{
  "num_key_value_heads": 1,
  "vocab_size": 8192,
  "norm": "rmsnorm",
  "init_std_qkv": 0.0334,
  "init_std_down": 0.0,
  "optimizer": "adam_variant",
  "beta2": 0.95,
  "lr_head": 0.0038,
  "z_loss": 0.0001,
  "dataset": "wikipedia_en"
}
Each number is 200 + 30 x the weight over its row's rms, rounded and kept within 0 to 999. Layers, rows and columns count from 0. The size before them is the row's rms in percent of the matrix's.

# layer 9 MLP gate, 576x224, rms 0.0666, rows 98-118, columns 112-223
089,212,185,213,146,231,266,217,118,205,185,230,227,202,224,239,193,222,170,151,212,189,167,187,218,260,206,168,188,190,177,245,211,230,238,164,189,248,170,217,158,200,179,228,227,206,220,160,168,180,178,224,195,144,216,194,210,226,195,199,214,218,243,235,284,187,207,196,203,183,252,188,173,190,214,199,199,154,183,177,167,167,176,204,179,166,229,223,158,281,186,204,188,280,193,201,172,197,218,188,154,230,192,176,184,238,236,156,222,187,228,216,209
100,207,183,210,173,234,183,172,236,221,178,162,195,249,210,220,210,173,230,227,168,175,211,185,194,155,175,223,180,202,197,214,163,241,173,207,128,254,247,187,168,206,176,241,197,183,140,156,192,173,143,219,188,154,154,169,188,240,196,176,184,190,244,206,154,202,216,222,234,222,240,216,198,180,181,275,193,216,218,268,185,221,210,148,196,204,199,254,207,190,260,177,207,169,185,181,188,208,196,184,156,192,200,201,204,277,190,163,240,199,194,189,255
122,185,203,209,206,234,195,223,191,208,226,215,169,203,166,180,160,236,195,240,229,187,188,185,196,214,218,159,232,200,206,220,212,190,191,251,211,197,141,196,187,209,182,185,208,194,172,137,165,239,169,191,199,219,146,186,230,223,160,201,166,222,234,159,155,188,140,219,155,206,220,198,204,241,195,189,251,236,234,211,163,231,183,226,225,244,246,219,161,193,210,267,162,219,221,227,216,173,197,248,218,230,192,170,181,237,176,165,188,238,175,210,230
112,180,187,205,158,229,189,289,196,214,254,246,142,234,188,260,188,158,217,216,198,213,161,204,262,193,215,233,159,217,166,188,173,245,237,177,223,146,235,170,159,203,153,224,176,206,183,182,173,200,178,164,205,254,189,209,230,230,165,203,183,219,191,168,211,192,156,181,221,210,235,199,159,185,223,271,200,209,214,192,221,211,212,202,212,195,239,195,256,221,185,128,197,187,237,178,185,235,208,197,210,177,207,193,225,193,175,198,186,165,229,214,194
101,198,148,202,279,232,219,144,237,216,215,222,191,180,214,184,255,205,203,191,195,247,264,216,103,239,166,208,168,207,226,233,168,188,170,202,231,146,184,176,198,208,246,227,203,149,270,230,225,202,186,152,216,171,222,202,185,210,201,186,202,216,194,184,221,198,213,150,230,218,206,230,191,175,208,166,193,226,161,244,207,145,252,186,248,195,211,227,227,186,191,168,175,175,214,190,190,176,209,246,203,168,188,188,158,174,202,173,238,209,167,203,204
121,207,112,208,222,209,203,183,222,220,253,153,190,276,190,196,175,177,177,208,167,225,226,219,187,136,218,201,166,176,187,170,146,259,202,183,242,229,242,166,179,203,172,160,158,170,165,232,200,199,161,181,167,185,224,231,223,152,223,201,177,161,225,229,210,217,237,211,201,236,210,204,296,194,188,205,193,181,229,191,218,186,172,254,223,216,183,222,149,218,147,221,221,220,238,227,209,199,217,172,229,233,148,210,223,164,225,209,202,169,271,179,117
086,196,153,188,170,187,133,282,221,203,217,167,228,156,210,184,235,182,235,199,128,210,203,187,191,189,272,184,253,176,220,199,233,171,252,266,214,165,183,233,233,216,229,223,183,231,189,176,216,191,222,185,169,243,188,238,159,193,243,170,221,200,159,215,164,250,220,226,181,193,163,199,185,176,158,171,162,195,226,215,196,189,232,202,227,222,188,220,215,175,233,208,199,203,175,217,193,225,214,259,188,157,182,179,211,207,207,172,147,186,228,148,192
065,205,193,236,230,199,251,240,197,204,189,188,194,180,162,173,205,192,187,178,217,206,221,180,163,197,256,196,243,237,196,192,201,161,199,242,154,226,181,166,254,216,196,173,174,166,136,215,187,215,180,200,229,196,179,241,208,191,194,187,206,208,150,207,219,161,162,180,206,176,229,205,233,205,236,161,228,281,235,144,181,244,194,100,234,197,169,216,179,229,217,267,227,201,198,164,183,225,237,197,199,221,160,186,196,214,186,156,178,191,256,214,198
093,201,239,178,243,219,179,172,176,198,253,188,175,196,204,217,170,149,186,174,170,232,206,188,182,226,204,202,185,178,157,243,169,229,216,167,223,208,208,172,223,173,178,241,217,225,204,183,193,160,235,178,206,173,208,183,171,195,223,235,207,179,159,210,218,208,158,138,160,217,239,202,227,272,209,232,190,196,235,207,206,196,206,251,142,225,242,174,253,146,204,141,142,228,227,210,212,199,178,155,180,191,232,234,212,179,226,176,206,158,170,196,134
110,206,173,208,213,237,194,235,240,193,228,237,258,187,175,177,283,202,212,175,222,221,209,175,206,276,196,185,190,207,234,181,189,187,190,213,214,177,190,231,214,174,234,149,226,173,258,187,211,209,191,207,186,157,173,216,240,211,209,169,196,236,176,199,190,196,221,178,250,204,209,224,196,189,190,191,189,208,159,247,147,192,225,198,218,184,239,251,179,215,271,190,241,203,177,222,177,181,200,162,166,162,277,254,175,202,182,179,218,209,205,228,254
087,227,186,211,188,199,208,211,191,255,170,201,149,213,240,182,240,225,259,193,226,159,222,201,237,210,216,171,170,191,199,225,236,181,229,196,178,204,173,104,183,152,149,246,194,199,182,180,195,200,202,157,244,232,207,253,198,204,193,189,226,243,295,179,163,256,231,264,150,153,191,223,223,159,243,184,187,223,167,213,201,226,143,211,165,204,178,217,203,233,192,223,222,214,210,169,215,234,196,203,237,173,208,239,149,230,143,196,209,202,210,150,228
096,241,174,204,195,191,187,179,204,225,182,217,199,232,177,211,204,174,161,233,252,211,163,177,178,179,221,219,220,177,243,245,172,198,196,273,168,209,212,198,175,233,212,203,184,172,144,190,153,213,166,207,205,134,174,197,178,163,195,172,147,198,138,195,163,177,206,194,221,196,164,210,189,152,228,192,167,121,229,159,260,241,204,171,187,220,236,200,220,239,221,225,169,180,244,220,213,168,212,176,171,193,149,199,196,226,188,190,248,149,202,192,189
101,246,212,214,215,221,182,216,142,197,198,205,261,204,186,191,215,206,181,201,205,206,211,195,263,242,200,162,187,160,159,152,169,210,198,212,250,228,215,225,182,243,240,206,228,173,217,182,127,156,190,261,133,189,161,158,190,226,224,176,182,213,220,202,192,221,182,200,227,214,196,172,226,175,168,223,134,239,196,203,155,182,219,238,252,137,222,187,115,216,207,203,187,177,205,184,212,155,242,200,218,179,209,205,182,192,149,200,202,212,165,192,176
111,168,236,213,212,244,215,182,161,169,186,260,220,253,208,184,167,159,193,208,181,251,207,203,218,269,216,184,198,208,219,175,178,247,203,133,171,166,225,232,159,214,228,220,222,218,185,184,127,181,183,195,183,148,228,165,207,190,241,233,115,213,206,185,186,168,161,150,205,206,234,187,176,218,204,240,117,263,215,222,165,154,197,208,183,209,170,205,228,157,225,221,224,192,171,171,209,184,219,183,178,179,178,205,221,156,273,220,177,158,208,216,165
087,193,241,185,209,233,189,212,221,173,189,260,231,208,265,233,197,184,183,238,180,222,182,205,181,214,182,208,160,127,143,229,194,198,224,176,138,218,234,246,187,203,220,241,193,243,160,228,230,152,192,206,197,186,219,188,166,143,220,256,241,198,176,166,183,199,236,197,235,232,212,188,212,196,179,231,162,200,279,134,179,167,231,170,165,207,174,162,165,136,218,156,205,205,205,184,177,197,210,211,223,226,200,240,236,190,212,249,258,182,203,193,213
118,197,187,196,191,203,224,191,148,236,167,184,228,209,195,230,194,173,249,201,227,234,160,237,220,186,231,164,213,199,254,142,151,227,131,232,195,198,157,190,227,236,199,211,179,211,259,215,260,248,148,194,241,162,176,206,237,209,238,200,209,190,188,246,161,185,152,204,187,200,179,167,191,227,181,192,239,226,201,203,204,183,123,161,194,164,181,193,203,175,190,174,153,230,188,221,195,190,191,181,250,260,195,114,174,204,218,231,217,228,162,202,210
060,162,189,192,200,186,229,239,195,181,208,233,197,207,252,209,188,171,169,173,184,215,205,159,212,178,188,231,187,163,175,198,267,205,161,234,181,208,194,157,166,183,209,246,156,229,241,170,195,187,171,217,248,186,218,191,199,193,211,196,240,236,215,191,213,162,214,208,204,178,201,195,185,191,260,197,173,183,239,165,160,190,109,147,201,204,225,180,235,188,234,219,254,188,220,189,196,214,177,170,172,243,185,163,171,223,216,206,138,220,197,247,221
097,249,210,186,164,192,221,235,178,242,142,239,194,223,214,214,195,177,271,187,193,226,201,243,163,228,192,179,219,216,158,170,225,197,190,205,135,232,175,185,249,228,200,187,127,187,227,183,153,159,184,237,216,155,228,211,182,214,201,205,223,215,211,216,193,224,174,175,124,170,211,188,235,167,280,160,182,214,181,186,203,200,74,161,235,185,164,203,213,206,230,196,228,202,156,190,212,188,180,222,172,237,218,214,206,200,231,209,179,158,211,195,177
111,223,190,189,257,190,241,211,135,214,140,142,214,195,154,214,186,196,176,232,207,239,201,250,210,207,236,189,200,217,217,199,164,190,217,210,207,164,188,181,207,163,205,199,170,192,209,217,238,235,173,240,274,219,175,212,229,228,208,160,142,197,197,147,197,184,169,210,160,161,192,183,186,242,189,154,226,174,189,185,179,225,181,194,221,227,191,222,207,256,154,218,195,211,236,167,222,223,270,190,261,215,184,152,191,293,148,197,210,186,208,231,212
083,206,179,202,201,209,225,142,195,197,190,237,139,261,187,214,167,188,176,213,158,215,158,191,264,201,200,223,237,199,181,136,176,228,156,136,234,151,192,225,191,218,216,158,196,189,227,229,190,211,158,206,218,204,250,234,197,181,208,186,201,211,182,210,176,182,218,191,157,191,165,204,223,206,194,195,163,200,238,262,264,204,178,199,206,240,186,160,181,245,135,170,204,252,222,201,254,129,187,182,150,202,232,181,213,202,167,225,240,202,209,198,152
122,203,169,227,184,222,205,209,182,230,193,213,192,231,215,206,165,205,251,203,187,233,210,172,197,216,176,115,203,213,149,212,208,227,151,236,186,318,207,244,172,229,171,182,226,200,212,138,190,176,183,240,202,162,177,171,213,245,243,196,160,184,230,195,219,224,216,235,204,151,186,187,180,169,163,204,225,200,213,227,168,163,201,185,195,199,212,239,186,236,243,178,144,209,257,214,225,178,175,210,137,182,178,165,143,232,213,222,225,225,141,150,234
# layer 9 MLP up, 576x224, rms 0.0634, rows 98-118, columns 112-223
088,233,217,185,159,171,259,154,184,227,172,223,191,176,188,230,195,221,200,165,186,138,165,209,190,205,219,146,212,214,194,242,204,189,234,183,176,207,232,187,195,215,206,188,186,212,215,144,206,178,153,181,150,167,209,214,211,227,210,241,184,246,199,250,286,233,210,262,195,184,227,194,189,178,185,163,191,241,232,163,196,193,184,188,172,131,183,247,177,243,181,166,222,218,191,180,180,230,230,172,206,198,186,220,185,200,195,188,200,241,204,213,203
100,195,189,165,195,203,177,146,204,218,178,229,231,212,251,227,211,177,232,182,168,204,211,168,234,188,231,241,169,194,207,249,207,235,248,206,176,257,221,145,155,228,173,219,211,204,158,175,229,159,176,232,150,212,188,208,183,238,200,186,203,204,266,208,190,206,206,219,185,210,250,194,220,136,194,275,226,195,195,240,205,197,232,155,204,209,191,230,248,243,223,216,202,174,187,184,194,182,204,250,181,207,174,164,204,216,221,122,210,190,216,159,231
123,220,152,214,183,206,179,191,267,227,279,244,169,149,206,170,202,203,210,237,217,151,143,141,188,154,189,173,207,182,220,177,237,153,217,236,201,153,176,135,199,217,192,219,194,171,201,191,213,223,199,168,157,255,203,193,167,268,181,227,126,230,172,167,173,215,211,224,245,239,232,205,227,202,203,185,221,178,205,201,185,223,213,235,217,213,184,183,218,194,172,175,233,162,213,209,223,198,258,228,216,202,217,222,187,233,148,168,275,227,208,186,202
114,187,180,231,151,174,227,182,211,246,236,208,177,211,167,194,121,187,171,201,166,199,178,198,225,220,220,187,196,180,242,193,173,182,206,238,215,134,210,173,190,176,145,201,215,178,211,156,220,244,149,194,235,250,147,221,234,214,236,216,132,219,210,198,155,189,121,227,229,202,227,218,175,182,183,202,214,195,258,239,219,229,202,187,193,216,241,252,251,208,200,211,208,183,164,198,191,232,204,193,243,172,225,172,214,232,173,193,205,200,257,225,194
094,199,207,180,178,223,231,257,243,182,205,215,226,203,226,200,191,194,193,146,215,219,167,183,166,208,192,196,181,163,210,209,210,226,206,198,261,183,231,151,248,157,222,199,114,240,162,198,246,188,209,161,207,210,260,286,172,215,150,222,270,212,229,208,230,180,235,186,214,150,215,197,233,212,192,170,188,203,191,210,209,216,185,183,152,199,209,178,204,176,219,230,225,205,195,196,188,243,182,180,140,199,183,187,148,176,229,233,208,209,251,157,199
122,225,163,236,227,209,214,221,207,207,253,137,215,237,149,187,181,156,167,201,166,168,231,204,189,176,226,202,197,155,243,209,175,205,217,198,213,183,221,199,217,205,180,185,168,150,185,219,199,228,179,167,176,212,200,245,234,140,210,187,150,146,223,218,201,221,234,209,185,240,200,211,259,185,179,204,198,189,201,196,240,200,174,252,200,192,217,238,201,226,180,195,201,220,222,210,209,183,205,194,201,211,141,219,213,182,196,161,205,226,278,184,145
093,202,140,157,183,196,242,179,201,236,148,195,222,188,167,170,220,200,213,178,222,199,213,224,143,246,239,224,271,199,178,181,218,212,247,209,190,253,165,217,262,235,256,194,196,199,172,188,182,220,180,218,170,222,193,230,164,208,225,190,230,203,182,229,207,238,256,221,167,197,201,207,233,276,153,180,182,175,183,199,213,184,203,237,228,228,173,193,199,163,222,232,169,236,179,246,182,192,235,178,193,226,171,263,197,211,230,219,180,218,227,207,205
068,206,230,142,204,237,160,210,141,218,195,219,161,184,191,231,153,185,191,183,209,153,207,227,177,213,216,185,180,192,246,183,203,180,241,178,182,210,210,182,204,164,223,184,196,192,209,252,272,228,271,245,206,220,223,215,176,197,227,225,175,214,222,241,178,228,260,177,178,229,186,193,239,205,206,147,231,191,198,181,142,227,244,257,225,157,185,131,205,236,240,199,162,190,167,200,181,219,192,199,225,200,157,221,214,187,248,183,240,209,214,238,196
093,214,193,220,212,233,138,234,171,241,240,185,235,192,187,222,207,203,205,181,210,187,214,249,170,257,177,223,199,223,219,207,188,155,258,227,239,158,179,146,245,208,167,226,237,82,195,206,200,191,269,140,178,181,214,232,228,224,253,214,216,198,237,185,228,247,182,216,205,158,198,196,200,231,240,235,184,235,161,197,207,257,194,166,189,223,165,192,257,214,204,170,208,251,174,196,156,211,213,189,183,180,178,204,216,234,176,204,186,145,209,197,207
108,172,193,183,186,157,220,229,130,158,151,186,167,168,204,177,139,195,196,169,154,179,215,239,247,199,194,147,214,200,231,207,197,242,235,167,171,262,207,171,172,192,197,280,213,169,177,188,154,241,224,182,188,235,188,161,164,186,181,177,226,196,251,205,187,271,182,198,221,208,197,216,188,204,195,170,210,227,188,211,199,206,143,169,223,188,183,211,141,204,183,210,238,252,183,171,221,202,152,235,183,210,193,147,150,203,244,208,210,288,180,159,204
091,190,179,215,241,209,203,194,167,218,254,214,241,180,187,224,212,202,201,192,196,158,181,161,215,199,184,187,149,287,212,191,254,170,180,217,234,156,209,203,220,212,210,209,200,214,214,174,229,164,211,145,225,177,200,223,221,174,184,226,189,220,220,180,216,203,196,183,266,194,223,210,212,198,195,134,158,203,236,197,222,237,176,162,236,205,236,207,208,215,235,238,243,207,201,201,191,212,141,160,149,189,153,212,139,187,139,182,182,218,219,190,230
099,248,186,188,172,191,212,169,191,189,148,188,196,196,237,190,175,185,161,187,182,193,197,202,181,220,197,269,274,179,179,236,147,226,241,232,152,191,213,202,216,247,185,195,219,162,199,150,214,196,175,182,220,193,210,181,232,171,211,167,245,173,166,178,200,219,210,194,224,167,227,193,192,241,135,214,212,137,196,212,180,201,201,153,182,192,228,198,191,218,133,285,221,202,176,238,177,178,198,210,160,99,155,215,229,245,204,229,197,129,246,223,151
097,202,192,280,236,184,217,198,226,193,249,199,205,180,204,227,247,181,123,204,226,149,254,171,228,192,192,253,226,192,217,242,238,192,259,207,216,207,124,189,206,199,215,236,160,154,208,203,227,209,195,192,188,173,236,197,187,203,187,191,206,201,222,218,201,166,168,174,218,192,207,210,217,231,175,212,199,225,204,180,248,232,175,180,240,238,153,218,279,196,223,252,231,268,147,213,203,251,178,194,220,201,241,185,189,225,231,190,198,208,210,196,196
110,177,235,211,191,186,241,132,203,125,218,224,251,152,219,224,165,187,197,185,222,207,212,167,180,179,191,193,239,180,231,241,173,189,180,198,196,260,228,227,229,227,180,195,177,245,202,206,194,244,249,204,143,138,232,196,214,183,147,200,224,172,216,216,185,189,236,162,220,219,217,177,186,205,189,191,170,191,198,175,177,197,220,260,232,190,201,264,180,194,165,187,181,235,202,203,176,219,191,193,225,269,252,184,164,128,210,256,236,204,244,231,199
089,234,253,181,210,227,212,145,261,195,225,178,197,209,207,210,160,179,163,242,165,197,214,173,211,213,187,203,229,197,224,258,204,224,203,170,202,230,196,214,211,214,202,250,163,198,225,216,232,207,216,281,212,203,213,167,170,226,215,245,219,198,167,215,211,199,243,165,248,229,221,208,228,162,189,211,153,156,255,187,169,159,235,200,192,184,228,164,184,152,181,158,165,225,263,239,185,179,220,176,150,225,163,212,198,188,249,246,208,177,226,250,222
119,200,175,180,245,146,248,211,167,183,118,197,186,213,235,198,206,186,217,184,211,200,192,226,227,165,215,208,186,216,185,207,182,184,201,216,203,212,204,134,205,135,176,254,233,182,168,211,234,208,205,162,232,182,200,231,213,179,180,196,189,210,266,201,253,186,208,219,150,152,209,229,213,149,249,193,136,211,217,118,243,212,234,144,201,239,172,208,199,227,199,228,259,221,207,164,192,179,168,209,223,187,183,195,199,183,248,192,192,174,206,150,172
062,213,214,173,238,210,225,235,152,152,192,181,156,168,202,215,223,180,168,175,188,225,185,183,204,173,189,144,242,196,238,200,170,181,188,204,217,210,217,213,216,191,216,182,186,214,230,247,220,203,181,231,203,183,194,187,215,247,171,184,233,166,192,236,155,212,242,185,125,228,212,196,216,212,229,239,202,180,151,229,220,191,193,284,203,231,226,160,230,171,154,165,170,216,146,196,212,147,208,188,198,216,147,182,172,278,181,190,253,201,246,193,167
096,244,209,156,125,182,229,164,244,177,187,260,224,209,202,237,169,191,231,198,209,195,229,167,240,177,185,171,187,219,199,170,201,225,162,176,148,214,213,237,248,188,177,200,200,179,186,241,201,188,236,221,243,123,173,187,203,220,237,238,244,182,126,247,232,210,182,164,218,201,224,201,217,187,254,187,257,163,230,200,182,172,150,171,189,229,202,209,164,193,255,191,241,174,228,216,186,194,203,210,174,234,183,214,212,192,248,213,197,191,197,220,169
107,205,207,140,225,153,218,216,178,166,175,162,198,230,217,248,193,193,177,252,231,228,218,246,189,225,221,214,196,208,226,192,183,178,231,226,213,147,173,206,211,172,227,201,161,204,191,194,238,215,197,204,198,230,212,182,177,196,206,190,158,198,251,181,213,207,179,158,160,181,180,175,161,215,151,186,228,179,194,166,190,219,231,141,190,253,162,241,209,253,150,238,241,210,215,234,213,225,252,187,193,219,186,162,195,200,193,222,206,193,162,170,183
085,227,184,204,259,204,199,144,243,260,216,181,238,208,171,138,189,205,208,191,198,234,190,212,185,182,207,193,192,229,192,175,161,159,234,158,273,248,215,166,186,202,238,183,215,186,221,237,183,186,218,185,197,199,192,213,218,186,207,239,155,183,221,186,175,201,215,194,183,268,185,188,217,162,162,190,177,177,186,224,184,159,170,233,225,216,210,223,183,203,221,172,212,208,183,166,189,181,175,228,242,202,198,236,251,177,265,193,266,169,167,195,230
122,192,231,229,158,193,223,203,193,208,184,225,258,194,254,217,203,198,268,193,190,228,163,219,185,194,176,215,269,185,191,187,197,200,186,231,234,210,200,224,178,213,247,243,224,174,191,193,179,182,204,192,191,149,178,199,175,187,175,266,222,245,189,199,179,147,155,99,208,156,171,195,222,204,216,256,191,244,210,205,207,224,162,199,176,238,150,183,132,183,236,255,170,173,149,181,150,208,170,241,220,194,176,131,268,167,220,194,156,244,172,192,172
# layer 9 MLP down (transposed), 576x224, rms 0.0606, rows 98-118, columns 112-223
088,213,179,189,196,190,218,156,182,167,168,201,182,141,195,193,218,178,205,227,163,214,204,207,188,152,207,177,196,198,174,239,254,175,223,178,186,233,201,200,204,173,248,176,217,168,207,168,204,214,147,200,165,202,166,219,210,190,196,189,172,228,193,218,234,206,209,211,164,211,215,208,196,175,232,203,209,168,218,227,202,224,266,188,136,140,162,195,206,201,186,180,226,177,203,267,195,265,224,129,229,210,203,272,189,209,235,214,152,192,219,265,216
097,226,206,189,197,205,220,168,207,235,196,199,170,166,208,177,163,217,195,227,208,145,197,171,129,210,241,173,205,198,232,182,152,193,151,165,162,231,176,178,147,188,209,257,212,176,249,243,199,197,182,181,212,172,177,199,206,250,195,211,226,245,180,243,219,202,167,172,183,192,183,152,151,159,222,248,179,219,224,180,174,223,158,187,163,240,250,234,235,224,180,196,197,173,225,201,216,230,219,196,183,169,192,242,198,247,158,195,225,195,193,262,217
125,246,246,186,224,196,210,202,192,234,230,222,227,154,227,170,200,174,193,211,210,184,156,171,250,157,219,210,167,191,195,173,203,182,200,188,172,148,174,159,213,198,242,207,194,177,226,255,171,235,196,204,179,207,240,171,185,218,226,176,161,203,200,170,207,207,229,240,243,241,205,171,188,217,179,196,224,222,215,185,206,253,197,237,172,200,161,199,171,227,164,158,213,170,242,166,224,267,249,157,216,227,206,193,139,185,178,199,214,165,237,187,160
118,207,242,168,213,154,184,183,230,251,167,195,172,214,167,177,202,224,213,207,229,225,152,173,174,167,197,219,196,183,222,230,235,224,169,240,191,222,222,181,276,218,228,195,226,250,239,213,229,194,192,136,205,171,175,210,233,186,216,152,250,211,236,215,197,196,244,168,196,177,152,258,211,198,184,160,237,207,239,217,234,210,189,176,153,233,240,191,196,237,208,221,212,187,212,244,223,210,191,157,152,160,175,257,207,229,193,202,189,213,139,199,206
100,160,155,118,257,164,201,181,141,244,243,185,191,180,269,217,207,200,218,239,175,214,237,198,187,212,176,210,218,189,198,224,180,242,192,224,156,195,212,185,168,212,179,181,206,219,207,220,222,195,202,150,168,126,181,132,142,192,255,188,225,210,200,192,210,234,163,160,226,197,221,161,204,218,203,232,242,168,230,185,204,203,163,205,249,203,175,239,197,250,223,186,209,199,194,192,219,169,175,205,278,221,201,245,141,148,232,172,245,232,216,145,124
111,229,189,206,275,165,228,158,209,215,225,205,164,247,167,208,170,212,234,188,206,243,208,203,180,205,223,180,194,182,163,235,182,235,168,218,249,189,275,185,232,187,228,205,242,149,155,231,210,169,167,167,243,174,221,206,201,182,279,169,218,258,222,219,212,181,184,197,189,189,196,153,191,203,193,247,190,276,229,209,225,176,171,217,163,194,248,196,205,257,224,211,188,219,172,210,215,172,245,186,199,163,189,207,222,245,242,181,189,196,192,263,173
089,206,207,170,198,167,168,169,173,215,167,191,190,174,200,199,153,237,177,240,186,169,206,234,163,231,278,164,208,140,251,182,181,140,222,202,248,199,217,185,179,171,149,226,210,236,214,211,203,207,202,215,150,178,145,200,197,186,225,204,150,259,176,201,166,263,200,201,160,239,208,157,242,199,206,174,197,189,252,186,190,159,222,198,236,154,192,187,187,189,183,185,235,234,164,202,167,157,178,230,241,128,180,246,257,192,210,190,211,161,180,196,229
068,203,171,180,175,211,172,201,235,198,245,181,210,188,245,216,178,225,221,218,207,156,183,206,236,131,182,211,181,201,204,179,196,170,158,188,179,221,241,212,171,201,186,149,168,141,216,189,263,190,226,188,155,210,201,178,168,206,205,191,245,228,231,207,188,261,209,186,143,163,187,176,225,219,180,211,162,210,222,236,164,222,186,211,280,187,198,214,203,197,206,237,133,208,229,274,181,209,188,187,262,224,176,208,204,180,176,215,193,194,235,219,239
095,171,211,257,223,190,169,255,198,207,219,161,174,206,211,187,201,242,206,164,195,142,192,215,110,196,172,242,219,209,217,214,204,188,231,200,241,169,187,197,219,260,226,246,236,175,244,216,189,205,197,214,249,234,164,246,224,205,250,269,241,266,168,167,200,207,203,216,175,237,180,154,242,182,124,210,201,198,171,186,180,236,159,162,190,204,219,147,190,152,182,135,220,189,190,194,225,224,189,190,147,216,201,171,217,204,239,154,227,190,177,194,218
110,199,196,194,207,241,191,173,193,252,224,195,214,231,200,217,215,255,202,192,272,205,171,225,207,209,160,240,220,175,158,196,258,234,230,205,224,217,203,172,220,228,216,144,170,164,247,181,211,157,185,201,213,210,175,212,216,211,195,208,242,192,207,202,224,167,182,166,163,201,155,176,183,157,238,214,185,204,189,138,236,217,193,190,177,255,214,203,184,219,153,200,162,145,174,249,166,201,195,200,191,182,214,219,202,184,155,233,218,193,206,232,208
091,171,234,224,187,236,203,172,171,159,234,158,193,186,193,176,188,243,176,227,204,194,134,272,162,218,201,209,223,249,158,157,226,229,208,154,172,194,237,239,181,227,198,230,204,185,188,205,232,205,197,171,200,196,176,194,280,175,197,206,201,198,191,202,184,188,204,172,271,253,210,143,206,218,210,220,171,192,252,144,178,201,165,203,239,247,168,222,186,218,220,183,194,214,180,222,175,188,217,174,165,153,174,211,244,209,193,195,163,214,217,242,232
098,164,196,231,153,181,183,210,250,194,165,198,260,243,206,204,177,171,182,199,223,194,205,173,204,240,210,173,187,219,159,143,177,253,154,214,189,223,222,206,185,236,177,225,188,187,172,222,161,176,227,153,196,182,188,209,195,133,189,198,203,233,179,196,170,228,225,191,241,176,176,182,224,184,151,176,211,208,216,219,198,233,209,226,188,189,199,283,175,308,190,229,188,214,235,209,230,166,149,182,155,221,196,283,194,238,171,189,241,191,197,239,213
102,249,146,231,193,173,206,196,189,153,237,174,242,216,229,216,222,178,173,214,188,214,222,154,158,210,229,200,202,187,148,185,191,251,173,137,232,218,168,220,203,250,200,240,215,219,216,235,152,180,157,230,184,179,141,199,213,228,246,220,230,222,176,193,219,225,224,194,218,230,221,181,209,200,169,226,168,212,173,203,254,165,220,154,235,149,200,203,157,227,173,191,205,218,204,185,198,214,205,233,256,199,207,169,203,183,172,253,244,174,176,230,178
111,155,173,205,183,234,269,164,152,144,178,210,239,167,179,204,166,188,182,208,208,228,229,175,138,223,265,213,200,165,185,157,154,280,189,157,197,204,270,258,166,221,196,185,229,209,195,200,160,198,252,169,209,151,221,155,224,189,172,191,197,210,204,234,274,193,219,115,182,235,150,218,212,233,246,176,172,197,209,201,215,162,208,223,241,207,149,184,212,180,200,209,187,240,145,138,230,197,197,210,211,211,267,209,225,158,203,242,219,164,219,242,163
089,256,231,190,200,196,173,196,238,223,273,208,201,214,179,137,213,197,179,232,196,196,195,232,216,219,199,220,173,174,150,211,177,239,227,188,231,247,212,202,216,200,261,197,207,242,219,204,222,189,226,152,192,156,148,244,182,188,214,202,174,211,219,203,203,233,225,140,213,181,201,204,255,215,161,247,141,235,233,216,187,156,189,205,176,223,211,197,211,188,227,218,189,220,248,183,187,151,264,191,166,208,208,228,156,258,234,140,208,205,198,220,222
119,222,183,166,237,190,166,172,178,208,192,188,203,224,189,215,188,154,194,195,232,179,174,146,192,186,204,175,190,213,174,170,168,140,157,204,210,177,173,196,220,195,241,211,210,236,190,181,188,202,182,206,181,205,155,207,128,199,245,199,211,186,169,209,156,176,209,194,181,122,172,213,187,197,214,185,200,174,190,141,201,194,229,177,236,204,151,216,219,175,213,160,173,187,210,194,175,194,120,206,229,222,166,213,193,212,223,163,222,228,177,203,204
061,211,232,201,193,244,163,172,175,161,202,200,203,176,185,177,191,258,202,142,200,171,177,135,196,176,180,183,254,186,203,161,177,269,207,233,204,201,230,172,182,150,202,215,210,155,200,221,226,242,163,194,189,230,234,185,199,182,195,194,195,249,199,238,168,230,222,210,208,183,200,242,186,204,172,197,226,221,134,201,149,223,262,225,232,222,205,190,237,177,165,221,220,230,188,184,207,245,148,220,213,208,159,202,190,186,188,276,257,226,190,164,206
095,185,213,191,178,183,198,179,206,123,198,217,187,235,201,177,173,223,148,199,256,197,230,194,215,217,159,166,196,181,238,183,205,244,134,169,202,188,227,196,164,191,186,241,264,167,215,232,224,190,215,217,245,169,188,229,188,191,217,188,248,213,206,177,205,212,217,173,217,189,194,213,193,199,221,222,209,156,216,172,200,229,178,183,156,223,234,174,175,233,124,212,207,236,236,201,201,194,216,161,249,210,215,213,194,233,253,175,216,166,182,245,184
105,204,201,185,191,150,212,142,162,178,203,222,195,178,269,266,234,217,191,273,178,233,190,164,195,199,218,184,213,187,201,202,189,196,228,170,183,196,183,188,219,162,213,161,194,193,168,207,223,194,178,145,180,183,208,165,196,209,179,207,209,198,233,144,214,207,204,137,171,168,190,134,220,253,161,233,242,150,178,153,167,212,208,220,194,222,174,248,182,201,191,232,214,203,157,246,216,145,177,205,185,213,149,159,190,109,218,198,237,217,196,167,161
088,235,182,155,200,199,186,205,216,259,182,208,244,153,199,179,235,224,231,233,194,227,245,202,171,266,200,190,177,185,147,166,219,209,187,230,185,213,250,179,222,158,205,175,230,169,130,158,190,176,194,160,215,222,197,201,160,201,210,204,166,184,227,199,225,191,194,195,242,232,222,262,200,172,182,218,171,204,228,169,276,171,206,192,171,204,244,197,186,172,207,191,219,227,134,245,190,249,260,183,260,197,212,243,200,188,251,170,160,222,197,238,228
123,199,185,213,209,197,227,234,213,194,209,261,196,266,269,194,189,222,256,213,206,258,201,171,204,211,136,203,182,186,190,199,170,218,156,244,206,226,255,215,216,252,201,195,224,210,198,179,200,232,201,153,220,235,202,202,204,195,155,259,191,199,191,177,192,209,164,180,244,176,199,222,237,240,168,203,215,216,215,219,176,156,144,168,147,258,181,188,155,195,224,124,179,189,236,206,181,162,212,201,188,194,231,152,204,186,223,178,226,183,131,192,200